{
  "hidden_size": 384,
  "norm": "rmsnorm",
  "schedule": "wsd"
}
Each number is 500 + 50 x the weight over its row's rms, rounded and kept within 0 to 999. Layers, rows and columns count from 0. Numbers have three digits each. The size before them is the row's rms in percent of the matrix's.

# gate: layer 5 MLP gate, 768x384, rms 0.038, rows 47-81, columns 128-255
# up: layer 5 MLP up, 768x384, rms 0.039, rows 47-81, columns 128-255
# down: layer 5 MLP down (transposed), 768x384, rms 0.035, rows 47-81, columns 128-255
gate47 095:415529471467509445460519536469503427469451579452586524458501547502549566472487618524471500522518564490552481506504376512468451443494582474408498452524462528551663518560551484435483467547516556508517506597504507519450447460493518481505539511428479501432442577517550423585444454454522560582486470523480545558532593513544511500529543490513482505529486529520486550577456477566567582508439
up47 103:558529516433456586417522471511547535454546435543504497450497498465564466602518487494455480581554536460518562544467519528497539484461463441425522578509571560513435501489460429567590557506390437542459569482453491468502625426456512493580404476484369525569500507469518505482468606538400520449518421533475459483458478440431494440532422580471498519570485462474529464450500537498496455503538
down47 097:499467490457526535509516442444545437477466548501463487487481482498576534517548572562459470542462531520479510529574478503493485586487411492479540506501442568526574518485448596522609488449470574560509529494567515549510391399556526455418530482522492427525374470464524450586509464508616526475572503506473577505535555461491442455463461412593468480501507474483620510503507490553500514354393
gate48 097:506517489491413456483506514432518439494535497541492445521613482461465486427481533476533443513538499524508430522543426529529471536540451488484445482441512466426503477531551571531447519497486518463464555527388453527489449488564448418507498489565401560538577494590440484413475583560458577498452513618538416510578549549599373491592503484702604498534582447481509457464533538487451471567469
up48 093:418533533515533491435543460433506554536470513524507547454600452534463624576493455502468545513613521571531558375506521469610474448504540548480555410547508577445468509458531516490502457446548537441428503575509454505407476466523467513535518561440519548473470433562462543550459482405478477508439563460490376502478518475431500557556522439468551395519399439539519477508599494473477565480480
down48 097:449488549551499451506527436449499478544490498545551469511485493530531445436535379494623501494425509613407488534475513489460562454565534531556500489624455483378534491379513501533554546588541443535490470496530522481554475500515556479424442491528511541524560492479529470518417525530511469503501451447526523533510538594481510504481586476443370464450510466572583491461499400509498513473400
gate49 105:575474529517547563555500451529547510438488542549491434500522478430564511528452513621576566521581394541445506466598450652505380450470472515459468595537456526472561552512568489522529440486518464554469435491523446610458520472549528463454477511553495634483494417415467446480421560547469543476525466458377473422381476550465556479523412515530523502435518499468487482504597564469489485364522
up49 100:459610499428461460547511441481488502410547503504538485567563506499514555533428565570545540558503473543593474445404441456452574456477459502437503458562505455468586528481585536432475464477458489521489551471572454384571423546510486496383490550482511464406570550502544438619503520479536402499364563481597570548507546464522496438485536519501537480535480479499547527549557550466550495452506
down49 103:511374558548480486477474523558493530448529564544531496466459465504423429420575519486532460437458442495428559539573556571460452566554478485567469499417499445448483465520482545545510485499483408487514533524491484528578614456556548486513497458505459463574488460556564499530618511478475571494604465537487455491420520475551572494472474503466410457517504558514507595511569433462484474498671
gate50 101:530466514521414524624461461535443457562464440547438400589561576478441465526598561426453516530508427446465481508573486498564470491479398538467470540421467564534541478502480450493465563572584579575514503528471474577587555502534518531536551540504448537548466567491510514414475431507510534493577450459559522519478595603486442474409418434529493442550473546496475400474516454481499431543438
up50 093:463507510434516413518474521464471454376455557397555552487510492484485533513503465455477437473533453437568457556500550531523471572459513471513481426529467502492485548411502383461465551387539382449587537535562519491441456534461508521447563427549518480534533457498517494495558530595563389458444541531514515516517411464490518563481492561544636506401554412492507533404502492510526467443599
down50 098:583600521529476433475457455529517498522393516560530495555533549428527522512563562422612511488453577503522469433569444493521506405502518531463511499500468528511450427486399503516433518575491560500462504393503446525562575480567545424512444521417563421514458518566532521494457473489539552471630484507549447474515486565488503581389483528415456513465511449486484454556537501549514520381420
gate51 098:437566496497476536539419496469488491508442544499512474489491474495483464636531551474535432520490600500461460448499561480546577461560440467509369485497491481468538524587460467541608455532566437555436540464500566538495557539494507540406589487525473566491506503439442548562454455465572424483438512531538610562523534551589483536475515505497538566435592472445483484487530497537477542417503
up51 096:498517432457528513544525521532458577558493522573471536483459530607500554565417564549435460506436445451411410581437511522549438501416446447475570537481541561441447474533539499592548505436309486447516465490510546532490402641562538449540520511516499579471484535496552539457524512527510632529460528453492534451513610433560470553507512424501486548506445539486432532498463497529466541523571
down51 098:453532524593506445520420444482490415481500396513465478502547478400544558388470447512660476529467553458454574471514509540527467412578592518525559522500473451520482536469417490389427461423509505513461507523582431435475605532523583538471437584530471456582426443548504492534490473470522483520540514411512541504563506496494470542565544513500495571507426516577571485495439466496591512487476
gate52 103:555467504493502496522443491493524515492439440471444482469424441482517452477521505423577452523444516402504513464522479540472364493467523520479524586472431537574540559485474488469507490429503483487484428444425406488445550492477543397513508521420527507454563470531552492536514580490426474507490546494538450531441508434430486422503481552476472470497483516576506556504470529592412497449489
up52 106:550499472516478436491553515523480513553386492510504493503521504521504567457494461517452534438546618496427476500589461480512556575467521515437517473463490466458501570585534538530467450410500460505466599497611543461445460464450439614564499540529455584596447540504546523527454442605469464509516543437493559479483451467491617519494513473548492535441542466435509543506515498500457427626520
down52 106:433531466502542552535480499504471475442451549395541448497509440599523459458554513578512552549465470511546491434434431475437412492500404511571453589515530516479484482529482542450423527597425469452497520564461522496542528534542609502480478482516534544458513435576465435579413478491550467491559481526555446576496439625487502513580561449479472546478583482441442482549470499456384472438514
gate53 109:514545498556556476470529525581552502491475551469530639538548529547512483526521513523437558497482498624496446562555448451451447528514505557473496436508507459425552478482463483481459528440506533491507435468488551465510503462494453536473398386482520533480545453436524506500408436461457446579524458588411580528511538482467475506457599496550626501488553571580488524526576703461498474452558
up53 106:529486472499585564396577480534498502567482512549452576508555485521442443482506522497392447490489519432469520527505510508510569510551405401483469525486449526553528490558483521421421589470511438472483503659432517517595512525530562505497477315524469557589500458472570511601485402478469482458464559479516569365528542562455528508485451507515504477469490456465471509455489548484516431543487
down53 107:535520487577515466465453590570518571460494511506472505495469491564496536505527434547502516554526463446546592478536569454522540499465516511550477498445528482511556515498402489394518454540646553566501464412478350443567494509512485502478557555515403538433575470438596643444470518546504409442512513614489498575574461489528494530466513605447516539515515511543522489504507454422496529409506
gate54 101:516523487413500470546500517501540514465544554449466555444539485595537534527462502497530457546536398431461474336429477568528388498426533496453480421562525570469492574590650546573513476549469468486471534518519584512550555478485484449550397526559507606441489466479429485531468424385426386563575423512551534503452520537515488468594477554512453538498563539447466547397507476538380507454427
up54 106:556465623542523524526511462557525501529540495487448427557493492457554558488600503528501502513508492530534444519494433472444526505612417454389536488547491424523548467492534454473515457597582583519557503415466520493446497446572507462588474569452575554425441566476455571496445521463500479523464435494488503505582521522409482517532486532558501381454538495465613436556558442410426452412406
down54 106:526514523530585495507463621461531443471496480521432446582521509414414506545434512545549462505487454527504538507548503509483461540438409430498455529546546428575527528521490512471468475418500436492487421631438515567480452472533519467538457509482485476426501462451523409505560487472445499473459503487472557493435484427491435532570478464526476476462542642435471574541461523478542483448518
gate55 101:420578461371439478439521470553442551512544494410443525573431446527534518478506541470484500476503433464477511410492473427547501504470565518560512508543432602510556490508509487507591543534470512512570434498593608414543511479440515487532475564516503534500444439461553509487499523444509412509488459542586530553470561438495526522448583487554557511493486517496477404489510425460479585503466
up55 101:458444475473518640457551564475499442542455459556508440602568610479503456538507439573545528449509442503473591458487514547502483440548489515527437429470476493525433484464473442547479570464566566516457452502421570492449580388567529483526524504539531459586487626465545487498470512610532442477506421557486398401584543593454565539525474508549485476461543639526497481525407479508540457502521
down55 099:502519540471510490521521543485515437489405475515467564512465508632491424507436532415488542516569571501501522449465631525523412469447421464488612471510495525411521458487496528454503464517469513489506526518453493425524486485485487426519508487430455510559560524564482538495577400406510491532556500366439543522488474467498487454461589485497502413394407624439461506547489584534487377481533
gate56 101:458503470510516575468544464483502593524526414522521510369530486454407552466462521483475400524527507499569480461524572443542549430541459441413455489460555553408450549522493494551527472584521581506530442497499607496463423564579561443377496494461472460508490517479401476451498450545558427513453522551542502479487484508534554452517500458550422509501533533579495521473473563565623471570510
up56 101:499502427479537388517514529520413501463448530484468617516500496479422459482485544413485469573493545497507472408436527497517498603479443543488543517456421464527476569523595522529434414543512498541416461459497537532556426578527454445449637455446520505518414450567573533461493419461499400591551557461503498565483486443509476514637495517451487450460440537476399493562466559423513434462555
down56 102:454536516500425410517464444525517453534463489505454417589489437425603532477479551475551616458503418510500595483484494561569574495557559554437531681534451427529512479387496443481490455461495498504489471497472501499385468416483497624628432529499518487488434482430469456461593477453493470437591573443451538578530460413448402499447564578442457486476561520520533514563460483540431463465423
gate57 109:536496509520536405463537504475532504436486560449482504522480450479484480509491615473479485487563487614496460522477448528523443507480443478558507477488443482536471505502445433476407549378542485475525487471545497501516500555458458522528474514457593507478503502555578452498538462535439422602465545491464585466551504552495497492393599503413587566483571448452521467521507584482531512516489
up57 107:460470524514510531480516565457510476488409466543473449520472497465573399435542432456532497557473568517557576505498514442485527425462520445438473507427490430417504488496463588509447504474489526470526457527491545517442478572470494533443488494484477451414505535598483435524456493535504492532493457480446492580515451507539522474582497440561573495507541491492425557442455528382522517454479
down57 113:536497579475497507443542517512504530522486462423593459569437479491498427541467464536474567522490531411465508493484529537481359477555577571516451471513549499479480555493583429436464478485420533510508594449563556489524500473592375430511521507506457465419545440380543591483495533424490465483526551596532558529444478456532449477468455426507560553562534463480549442510500525519455405465554
gate58 098:462470474518490517491378517576447482468469513470438553623432447471460483537576506440467537580440484485419529474470518431559468500566403600486418578491536478536574453490482471510472418490437516497502514437426477532538472610542441509483544570520551495440496463567584466542504617570479544464443546569435485506549417567487560517508554453447500590565387473575520521453445418465417533523578
up58 088:566529513530453569467546478617451459508506513540399513472545490422447566432521539448577495543598421501506417571549488511514490545576458548538515567572493497620502525441551574535506506415446489512639589527403496467452505544495390542482556511484538454550473536532605456488493474475496465495514566605469607503507458472530569520422529470450610490377439478498487401512527491564482504439553
down58 089:476439466471518427489471512505503475452543453475508421565482518499507483559446477546458462525522585526529557507468552554574578425428516550521394448431522530496392546594491488446578528517434482455524406552641487499566520513531547470489513524623383535458532428510462564517480481521544503450531500408552513514464528525445487496528465516490457606500625505483435637518441573435559481498531
gate59 095:498532545488483536549501580573523535414435485510513602452494511493499538527415483390547448529448534495420629441531484442489535455498503495433477464504506400431526433486375383455471494536455508570564460459537553537582467525482486454439456473430471577472445493471483463532481575563486483460485555578528490365499500506526523444468526455530535477424571420420505529469513487486459500512512
up59 097:549441529488516498481532405479513498600461478533525439545496590511488474563549544562532491455561460498546452469489436578524504475476497476435461469478532492552486483497520510456513625414419527474491504515465524549618500439587430500554448442422383388495527434611547471525456461559569553510449484523460513434407448540531520581574389526463447423526543395442556457578540505458507421547552
down59 101:467470453517535465463534423514432489495415439516462569447490531543547454460521570559476503437448558506548553444466570591487476409428515483542529448470526515512466570455487447415555371549547538509489526557564467559479525457597434527489544587507446379474561497518490577482517474400481495546540470477436534586545489447485524511382611473545465520527586566475428498466504412532500498558531
gate60 098:527533468584499498523609511493411449435571476454428585528522511503494465504534519574424575459455498498484440561449531560488430512492500380581413510478489515540437465538485436538596471483529526502453432549535559490544504503469485565495532473506538516457547481524488596556514459474551598530423508529595428483447517516457382420455384455540525514487524447482512481455532530450496522505472
up60 106:552569541565560542497453517450458468510495419511547460420511526516483526495527481581616405554596464519498589567480426545594518473509480567485560544473450546464492524493482518481537507554514539525592506586511511571455502554484469535444496465436474454545488485475571458514533450581474471542541436445483567487445462519529493637542515529453520511507482453520508577441479469588535388544460
down60 104:523518508512563528468504441445532435481536534528496414504513559564526399622517513467478492590485399517538463455454509542516522541551501554549479470539451512635531454433441476511465479498462466445544520532454579535500526566503528489453449472394488548536489542494540535511486469372383530533475478562576533446528439469509403560522550462539459531549501590504583494486532518566560473620476
gate61 090:505564481537499511506586464500399578542429506606474519417520595433540478518509526557528535486457442508515474540560410532490491578445606560486415520546503558412502509493535519419606566512502447440566503535499495455493493456497499519374528430536540541520535567536468429510463442536463497554381547502408529484480463539568413484459532432587530482558505561511531535527447499517527528556448
up61 102:479485407484490474465523470538431536569437537588459508461513620463436522474496435533454452563471464507459483484509395551532534522501613588546524454483599517446449537497524538498527574519437413444448519527413533532555475500558494533437512490482574487579451562646440527613506443547472486465446453510433528522455451591558376590411512416552528496551414514512452528503497471548597383501505
down61 094:517422539564487432457475497501521443402513557493471588517528531405442523579433511537498518489468572442483459436478559531476469478508503509525478596488492500548508491554440552571446553498649502556446497475386562553473425560475524500455506496416500395469548442550440533516472528397442541513577459439528463533529490502551504516580419634506503566543444529547495530469521521516605558499510
gate62 103:555527560447464430490503425507489553579660476485427518458523435448507497458550532525474426529396540461542534474427429508500508533368566461392489492504497570530471526495542533587637522434523452460476493482476560483468539480520546471492459459560464465492409541467440469453510598505558520439491422508559506384458488451445503489545433518488567443511519505513513648444486396486527484538490
up62 109:531446531453566523576485575488490455506436460533529483546489541489450584495437532545558477491529465573486434558561573468510523582481470545628536475544453597541503597444547538499420469494448462463486459532419393465541449574504530457495503513449546526444609456547578534570460477527520504565500535472475453569522589496536475459460522474524467574472527540532498408567464527542427448473480
down62 102:443497512499531516502451452522512491559391471528402472454453574595563476549477560476459446511480516450475499541494438466519505470515526480473516507514440518587514545466441556510499461475484518534532468523560522505426470486531454467466384540497424512505495487465517497496570555502582532539533468442507449512472443447522444494520470493556486410519544574483558484505478442525477525519542
gate63 104:574513555579503543391558512456467544486569558540521546472580445436470538516517520486455479514497495565478487444489489472422632460545448469407563608493599509485478445492514445479513401547517522462544502536440591465625532462468491450452491556530527507434515494505492538559459470428490521478585501462498498510497507430521537457515493505488493447530467515599585481489500437443472551519579
up63 104:480410608541486511461529576515536530490481554501604530492569519580435583522484479503507469500503455486485513586460463455593500493495489432510394443484533557442483522586505502488464465472584464488512491494511602447462527482503450471403552513487455546475446531424465527437485562507455541523463505436545542511451543479499525467435593412431581523488526477486499410561469507442480516583474
down63 102:548456468534503475550478541529541508538487470517547507494450547454458456516516488483543566422454437489543521528557510506403484440499529467528547520543539439560401473477478532518521476569529486498476480574475452561487510552504450440499518552445538413434404550506469499526496544434495464531532491505432476502450536508555573410480566469545496483525398557431482539525497533407396488398594
gate64 099:472547521440511464607510529542508483473608537455466525574479488498504575536437494412515504571473517492457506443519499583449530474568489500518488428452604504554507493561541526570583557521507496646497476544575506509441518502442441485480555501497510484460461510534499587516430463441578477481536450555499542586479519528477474547529539451506531461523489515576437513604440504582453620536529
up64 098:487470478498456429463530485542571504515416487538503463493521541416488507493494500533524536585465500429617533428452432484592481451471461434567466396585508491491514575505535446555539472590417460507469439505582561575505503518571423459497453532456527523516483551432507509463518549499532441368605478478532446518578592524561555556549474572396489542526516406483542465495592491488444520536541
down64 100:524524456443509527487594523370572416453521490452525544511475532466482390529584535510464472444487491577506509568484453535526478479547444520546503539475519436463458504508541561563511482457569472481567515462471538545509592370494440572482497458469556505529505448471484450533476494487437426504482470554501489506458481523471431577452421456509478464470569443526475492560528553469555471453489
gate65 106:597545490470475530519562519492526397439510485373507465507597540541520424507469529640462509488426375498476548564533447577459497532472517486610539569524479563510457459485550412545505543575503493470584446503397536468472486517492495510527570538512505512484503462495561532499490498503508450500508517525548491514564507404527420491409557428455507501486486474445541460433417549486469610451511
up65 104:418539512414421465521589585514553510520500478564599594609506545527425533476566511455522489526494473603504476496517510381443436487557455525508452576415556433506489483457491539448591441518438467536519495465419546487478450531549512538537478466590436586476415504505527471517635508488549505563414478526458531596511578542526454575660543520462509433462518561492501483486499542531452505551488
down65 104:523480452661510476531524464460488533427496575512542563533531438490554519479526534404390535461495480500483553511504551450437449472462400544469488459531385568489524562527548385474458542484540546501511596512538484549465403473510502463520576450415594519476542520495479547478451597443522436516499469514617453447569503486444531498431429553391460498454463493491479495538454515523513483489514
gate66 103:446537530483536411497494522502437415468521459487542508478476526380491386470477481500507578507599506598592526510450516388557542466487535477455502526486516505409477578466415503520504519456472455453503460617578544561518468491410495566435537502509476494562492536450478481432428471520444455477492513594448407559462549455631437568470507544487486476518591495515500525546546454504516536514456
up66 106:478527538417584516460484492406450522556478534404480502504575528528445460464502501505430475447517671489476470504459464542433511534470452449415523483515491493567498507445483516461488557564473417460518495516462543480419509545557541502560453576513461546451545544509484496588571527485512527480467391460505524535589466466551471460502447446479485513562498467493527393580489503596487485514574
down66 105:552456430538505560510535496617476536465584499552454550527556526562466525469566562428575474473475451548554483481495515512481525389628527575646541512496497506407511540469479435434384481483441460547389496490451537469498546436448516490450510432568589606486496449491478539462424536489447467526457544491449526505557557508419531497577552554522474568513506540518540609487404497491435480516453
gate67 107:536523604486547535454396484503568422611498500582516506496540620484522493560526560504653557501476376532491502468567461452502487580505486504494434507482473563520551473493530530561517522504520554541520526489395485563491546540518409529488556553536509605428459565496490526521480537418468450550461539502448495477564544516419486537524464470497543445549520593480450481494506531500437568564524
up67 111:454516559471398477543508516602600422480494421423526494524554543542434539540486540492478535595431442444528453402432473444425559519442550534483431467459526571471487520549441543449537491398525603527568448445532526503582495568517397506457519535496509451544484595498599519492549498544554411538512474528502553430481477418512518503515548544422474514418480483427518438539437471532488531469535
down67 108:485542510409510522531562480474479556515436567665477585472446377417529390553528518487522460471539433505476461520522501433500487482500538522584496587469474601469495508434490519513447477554383537433477511464586527483571484459443531486541511507527380436463583581493458523459473527554420524409566575480416461579542398511510473520479474521469459463528530484509521472501429473473456571476490
gate68 092:502538478563555337434507454518454482593507574439500512442512583457482608526545442557608531449515466595474500511572490468458556543520423517544460562440512473593402527454560572492551576569453447668469411493448491482458529473541534435512411474523514521519455554463475467451660516491511530444541521474445513453497460540460462599482559424509481498441521517413465462541500471478447450516459
up68 091:545464442563519445555490451585449543415520426426451506591510482440508513471567506486461490535484465559498575524525457506496490557570521608545564506454470463547493517437551556598507473593517591558526585449444424520552399490523562554505528581540598491502493565472576559369505465562493397551460596543530496494417480458478552611514480573526589489539451488536503487481484590476457479501523
down68 093:482537457521449638424496568481482451457506521490458494534411523530493543458499573499459467576489516500489524460536512469468537498415487486421576501510537506472533511523494485490453462438471461403515455508602499554452364514525471518441461461432357509525570506526472459445453598492535506468462447374490489473548547526424500492432526493535453442509481441568456589539516528511521538547501
gate69 101:385535498448519471455553587524525538513567562402566544503581504506425464501517550407418393549424494507488460521487424512535539453492506515535462488591551571562464481487487453484534542522450457513546527466422590496543472522513439453533567387554515513538455504542519431545561422554556430457386543429506486570519528529428423469508601396521485502454561496536586468336440474501513481475464
up69 097:526453497533494556485552428494539528423493500458466453508486480508582489391488463505503461595407514551532484498473497573477471475509541464461538532572520450553458488479477480513455544516416588587485451444522486481549407533534427509545491512444482530478490549510489645448533595502576492567483612526494465532433425462449508434523472504487473580594448371514503555524503493552542476494603
down69 101:578477483443511565447471511545502474595595587518551527494461422498451528593498483488463487490496597419475571466527454559538546495452458575565582453416455544487506544539509472524561446545514442512527441514403492474527543600550496543480573402537483460467592337532536506564567530511587481498467454528462527472509567498530437577499504425504541508451550435525576382428500515490503485536593
gate70 096:507514561568469519493595524423538474470542540460466472480461466463568442467554495546578541498503545486499573500573489622391455468543603410457521531410501549426473453526556499429546419421573490486469443587603461567475529511513456483489471484480445511448496473464548558565442484505520497558436438557456499524515429495401450414522530470495541465434512437492495443599556593482447536557575
up70 101:453464539523522484414482527500450503582531520520587517501488452539472502592444493479437502520539452593520369506415530397597547568432459473546536525541490494437597521527442481519411490526482523506547579495504488456444480524500531521451457606521477504532489503403417518525466427519519459485615487478471523538529504365546505443510559566461431565600568544534525559475461432519485416525420
down70 100:474518516540481550453591493465511498415592517511533477566501531564573463502585558558501531481612468457568562469506547490460579511495594408474496459561540480368483492528512505402477478466492614520473482482529555491492534477546400415563467487459475547422536501523507505570491503514527497552398520508520454476551487531484450466435521489543527533502540484477481432521525549443550642520468
gate71 099:416533521491461537406594394522448547499524440483521450494436504479539563493431516500509377521462507511524480437543462500605499521469539503499551525619478478528455526575517534418518481517544496589509448537509447437487453538470477523536410458510484503562527473497425518550518486402468573573558468548543453485499456460468557439556506416564494523533518519516511453430458425411541533557588
up71 100:448524454508492563610484437569432493438572470502487477554467468457587541509462478447493456465489479515475498442586556552606590548567534553541503503647585364537501507545479455456533505447499467480447473370476556572437417510440411561441445429528524524512541422542485473432527549423509523467457456502525424532474390659481533526543446514517477515467448518567493454464511494462445525489528
down71 094:520472459460493444476555582428448481539491571462497565513490543582489551551522495540467536522550482488528515540511507504437486571521534421458491562468502541485431480418499523491487566520435476428450521434437437532508532410497484476538475536483570561462521558479439497474569499483480514446464540509554460527527481469541481534364530506522497575476553527507528467507466505603342454551532
gate72 106:447480560537431598437584548476518525461448536505482546438522564521477560516585493462568432455439544543423490489488490559505498405447430519458425501474602568415412481532414451506591459482593520533552489542510570466593552431573532436418492477429425462551458548539447531451510534542543588525552448471487533386482521508531473401409455521523464461493509479451485491470456420429514541493533
up72 099:414515533533513483543578488561518456516542482508549524447576543567531476497501459467508576556583549478419375530574473395539577491510579620504490517592500492502529404605524473514363537440440418515467565498553478506555484477474519509483528477543536504532400529395541493482466472408510505508580530506427580472496420469499404502590500401476527526401530475456531529558425557481455476529499
down72 106:516491552443548490443383440518522527426468470443464478551500406490543458560531526501508430511544493495466520452469560496481454558439443486458594572535379494525569564430525613582503539513454509461504464403534516501451451511433523428538562466438533496444507524547501483562550589460527483544568573489594472524447489471480485467505602465568543461587515525533508483457506483533440500472478
gate73 105:474482471488479642445555433505464488481506480584478538575537460414523552482481540493575544492597425519537429574559566518527508518456532495463505538495480411534562557557481490440573511505436506509541470609390547508508475612592423471533513508547443528514629454463413439495479486390434581541508520540670469489534505542492478455543493418504486505442456468471537358457442601561508487596519
up73 108:532521511537482528558485463392508438492426522549421463462467438443497494515480583558485556418469402530539486544481461519510459484454419453520508393594501533548576452540613613616493484565528513527498506567577483575509540532496620514504434541461545532418508542515572497567459505532510461488550472537433443480425597486457466506520442540474549525639502521508491471543551549560519454430446
down73 109:533524508464514546410492520522544527524534544513509499447478461465424551470430419548590473565482512484458509514520485557501474530573521444542479502572558497495569447454417471518494560470485557516396470574554440473415453378538483456512457436500470554521395549502493514492519474453519487514414466525465391389514503506462512505513578461537511496546444529547479496564525541470433542450530
gate74 096:446537503518414487494474533475513449490415523500541536473429454479479541468416499446433492505519534495448527476542430505432540479535534508492497481598487480493481566527484480485557510476530425578558476416533550472538531464451542453570528575448503376443507501503565538494483507363448487486542440453539615467447522412454507437462585565530464515490527484488486519506547526487523608445542
up74 095:444474407543544457504486553575518448519604583344516400504472454449456438502457393429432495475533460478504543388491525541483436480518452554469500435500450534540474518594528528441525483475554520543535509504520549442443513516537448424463563480531476474528482475366557492426483491546478504450584434437458458383520383575505470443478502477437562522463507572459452560487496448548472502497547
down74 095:526523509536533469589540501508548495520531508552520581503462503447466435385464458483451556387534503551454516542554541567538485511604453503457494505538488482538528507364555559537457545462466490519528511565550551506476513473427461478445512471485523556556452533433440456507492561419485468511440460461586495482490473578505452421457500548459502454466425588531504428499435493479420501462506
gate75 103:480488482516489453498367419609455445469501419484516513551483463462466485505545472621540491458525457532479527509556433460458491542506477468573393589499454533480423527468576457530516476534499462451488454524477491423497555536519468449524498453499547519439496457454500458456503465568608568476506594485557505387519483477474464428544540511537548489418542512530673506535478537496410482469490
up75 102:540601473540439471455457546538521523445431482470436525535495458452520606510557477421519550534512389550478473422449494551496528460521459453388439488558399407564532493511584496488511537571504564536445497438397511506550423498447495461601429533520488498571517531516542473510514501372509596489454479564594412506478477503467539493491432548544504419516539580534620532481386458569481534412432
down75 099:479527452635447511531424430477513547607368598498534586448528440530473448507543493527489512449545465491502462526539428514499579455556520447433493502537470530589495533473547573545431542569532470543495481466510461442600564553486501480536466503602440492557484470459489434512557420517478474425483511479443483501470569538535463492433435511555532513559485362489477534507522408524520543540443
gate76 103:394435530423452485435443557538522470508510449506566467466573518544498524524470558504543493525492475518530500443515494433507477434387570476569472412540529582530477460505481468497505457507570554484465434609517545446464463424543567520490505472467490518504463497441494471547504515437626455592454559415540457520506459515559570475508568366472476462450629539447488498510443528523546575526495
up76 101:420508437481425496575444560449540436552506438523552492503512485598492521482508504426518568522466461469481526345454538515518502499497528470551475482604423514418458523419492500493453494464453641559506489462491483420483519436451527465530538398518466490508467523443568581489407559425484423489503493537499407515412502484512526478542506462565529457523488417536524496451519442577551543523462
down76 101:498505451560484456584454554518468458530450475501565447485473536464513392427540420482489567491491585478560480522487480518531483465530418501508421488498463466511506443556532489446445464482526405505525401533457484410446527533473505571473491442523470504422505499546430506542498429522453486461591539507483588532625520503447532495431524463577534521547607488559450439580447499552600507503568
gate77 100:433455476544459438550449461570528485607520418512500404467476461510487419512556527517434467494453366585601458521412425512593438513457505499488443422437563543480501592461508554563546453591610448446603449458470490503453470499393448467471514500531494463442520499563452514518506517470552473486531490511521530588471556404489513478456539456567578583532469448508474423484458492441477456428538
up77 098:574449438616515527550443528497485480545429584465498517412520558448467481492453526487472542529564484510496586470451561538637482496581422453589568496584501468480474488422528536462451570522539459474551503468473511455455515415484490421495413491513461520487521531473559471488459524501472458544516495500512541564545557438346463361418423491518589512521483448500525540570579453524531559480466
down77 101:470468508474518345548416451477562522554593441452474448527465470468486491532542521439446583435531479418510435521511567510474434489547511503442505621499540500600491584319467455531480477453544545448517554409436500449481442556451457529529618494488377501415558544458513395485493569442520564519424448504540550526477402591611551486442447531521519504514537570523473557516536501421436473551576
gate78 095:404538429497478583494591570561498420543562620526583542514549476466446540554482432459465471571557516477501529520486555462533536467475475508456455518552568618401495496543469479483517551563520392488433533488458464550413606462495439564475460558495467531517503595349549479588579424450471443440557503556469545508567473481465541478465587485524532523414468459453586545519542442492369446476433
up78 091:518511505504541514437470486363533446487523455412395526444483484508567449573525478485521546506457550560497470440561465523553554414446475456473432575540549527499409524459544468551493526485499535452501469520596497456435573436503498490496458604479549466405464499401439459441493530456544560514506429475492516459521340508492481505462396494492418521566462412487489552526509502568499541537504
down78 091:444501510417451509552557492452521523479536556564564503537451460479504550521484476478415556457527539534493419568454486489506492593516473612524544447431503539455454532541539540503494490543537447561448559526355568554617516579523466522532543501530485552588495502504536581499579517561520513545595531471457438542506552485506472450554632515553583435453409518517590511420467558519452465460488
gate79 094:397549447462544461431493557482552382545477482474450536529497521564594499498524474482483549518528522563493441456488454522504560548509481485517505423533426433496455586431500467578522559505473491576459458441450568441479445516539659505531387480519534518547515550537498491527491529490533509491478422488523542518558508465472549444546549571583522494482498523503499543489472488504433481490432
up79 092:467492520541524468448565436432475534591467546410510521418568508556515576510439472485517389455535530507550370470516382483441517488517474423584523479550467459504543536436441425524416529428434539515483353592525546500522535570474476577522432539425616495452504540513480491519524497531504506531475480487450604487588456431590536516471443461523499542403568489593467557514524502480459491510478
down79 090:577503564461463506489390452556497488449535493491467527510455548451478557520499432518403606533464515488449534478472464574546512536559493611519523486476454622527467467542468488516505421476521500521510488383453462517457431502539494544554455582560499433577486453571525466427529510516490554468432457573451522511491440584421511481513478494477523489491475558442468473574608576439522430499511
gate80 096:496527601569527523447471455489410507389498591539495536539440521542571511532530478530457509403550439638377540456484572554527506502537425517471571509464555544518553461515464480387461470468598506478445497438532434566543429450479432467443560557515497487489543467405486418583511462508587459449522433532475614481520538556498541443442450421465524448405474547448482479441498473474533389471566
up80 092:432382496413555502415589430467552519429433428535543388541451518556569501577549476496505634518479593480481542635519472525484532612534509493506522540579475513437507489506566496481461564437512431530449470579458483489523441463532468490542508427453440535442472484518434504566441562482487500560442470430505498510520569508452491494469515537496505401472528521455478518538464561571468492441526
down80 092:494432485576465517538486545475509598486412588543439495511582444457499519493447572534496437431511496505407454433463459498498456564509517577517521499463452522569471488455471513547459487439463526451479509440533506543455519418515552573423513522519507489588442535467498468459525428528489498467480497551553438528507419506478518471469457558543509507553462526549485604567501472564477600500427
gate81 106:565560503534551491421489488551507478574512517516541539433616438532526568509479580529484440450433435577444515516596338519545477461555511471463404538549474518451507523450522408481458441420557575435475496621436537469493458546531522495409520530512490446456473541453432425456382477507586554506415595485657581418536460517401499478520526536423456521481475503521446552461441481463428500566421
up81 110:460497483607484422459580502468538434465533502545591515481463487580481443371580528484488539518430466529477552500531423503493493492552538476515491502539521421492510543349545572451533509472581453503467513563544564481470526467459518439483509543499466507520486665422477474534480525475522466508488545527501525497604471539416472526490539559497444556569455592453490515547412485574468588457546
down81 109:433536386511517491476544442485395518477533495421541631510542571501559513490476478445531547472554504546420451419493502479546482563527468514456554469498508644517458501521513486483518470535544475518506511436519445562507534435454497576453543491528449427557514521423553415570591534541518504448587493454469635463419514478523558565475482407492511538488554416429534454459409459612609452496430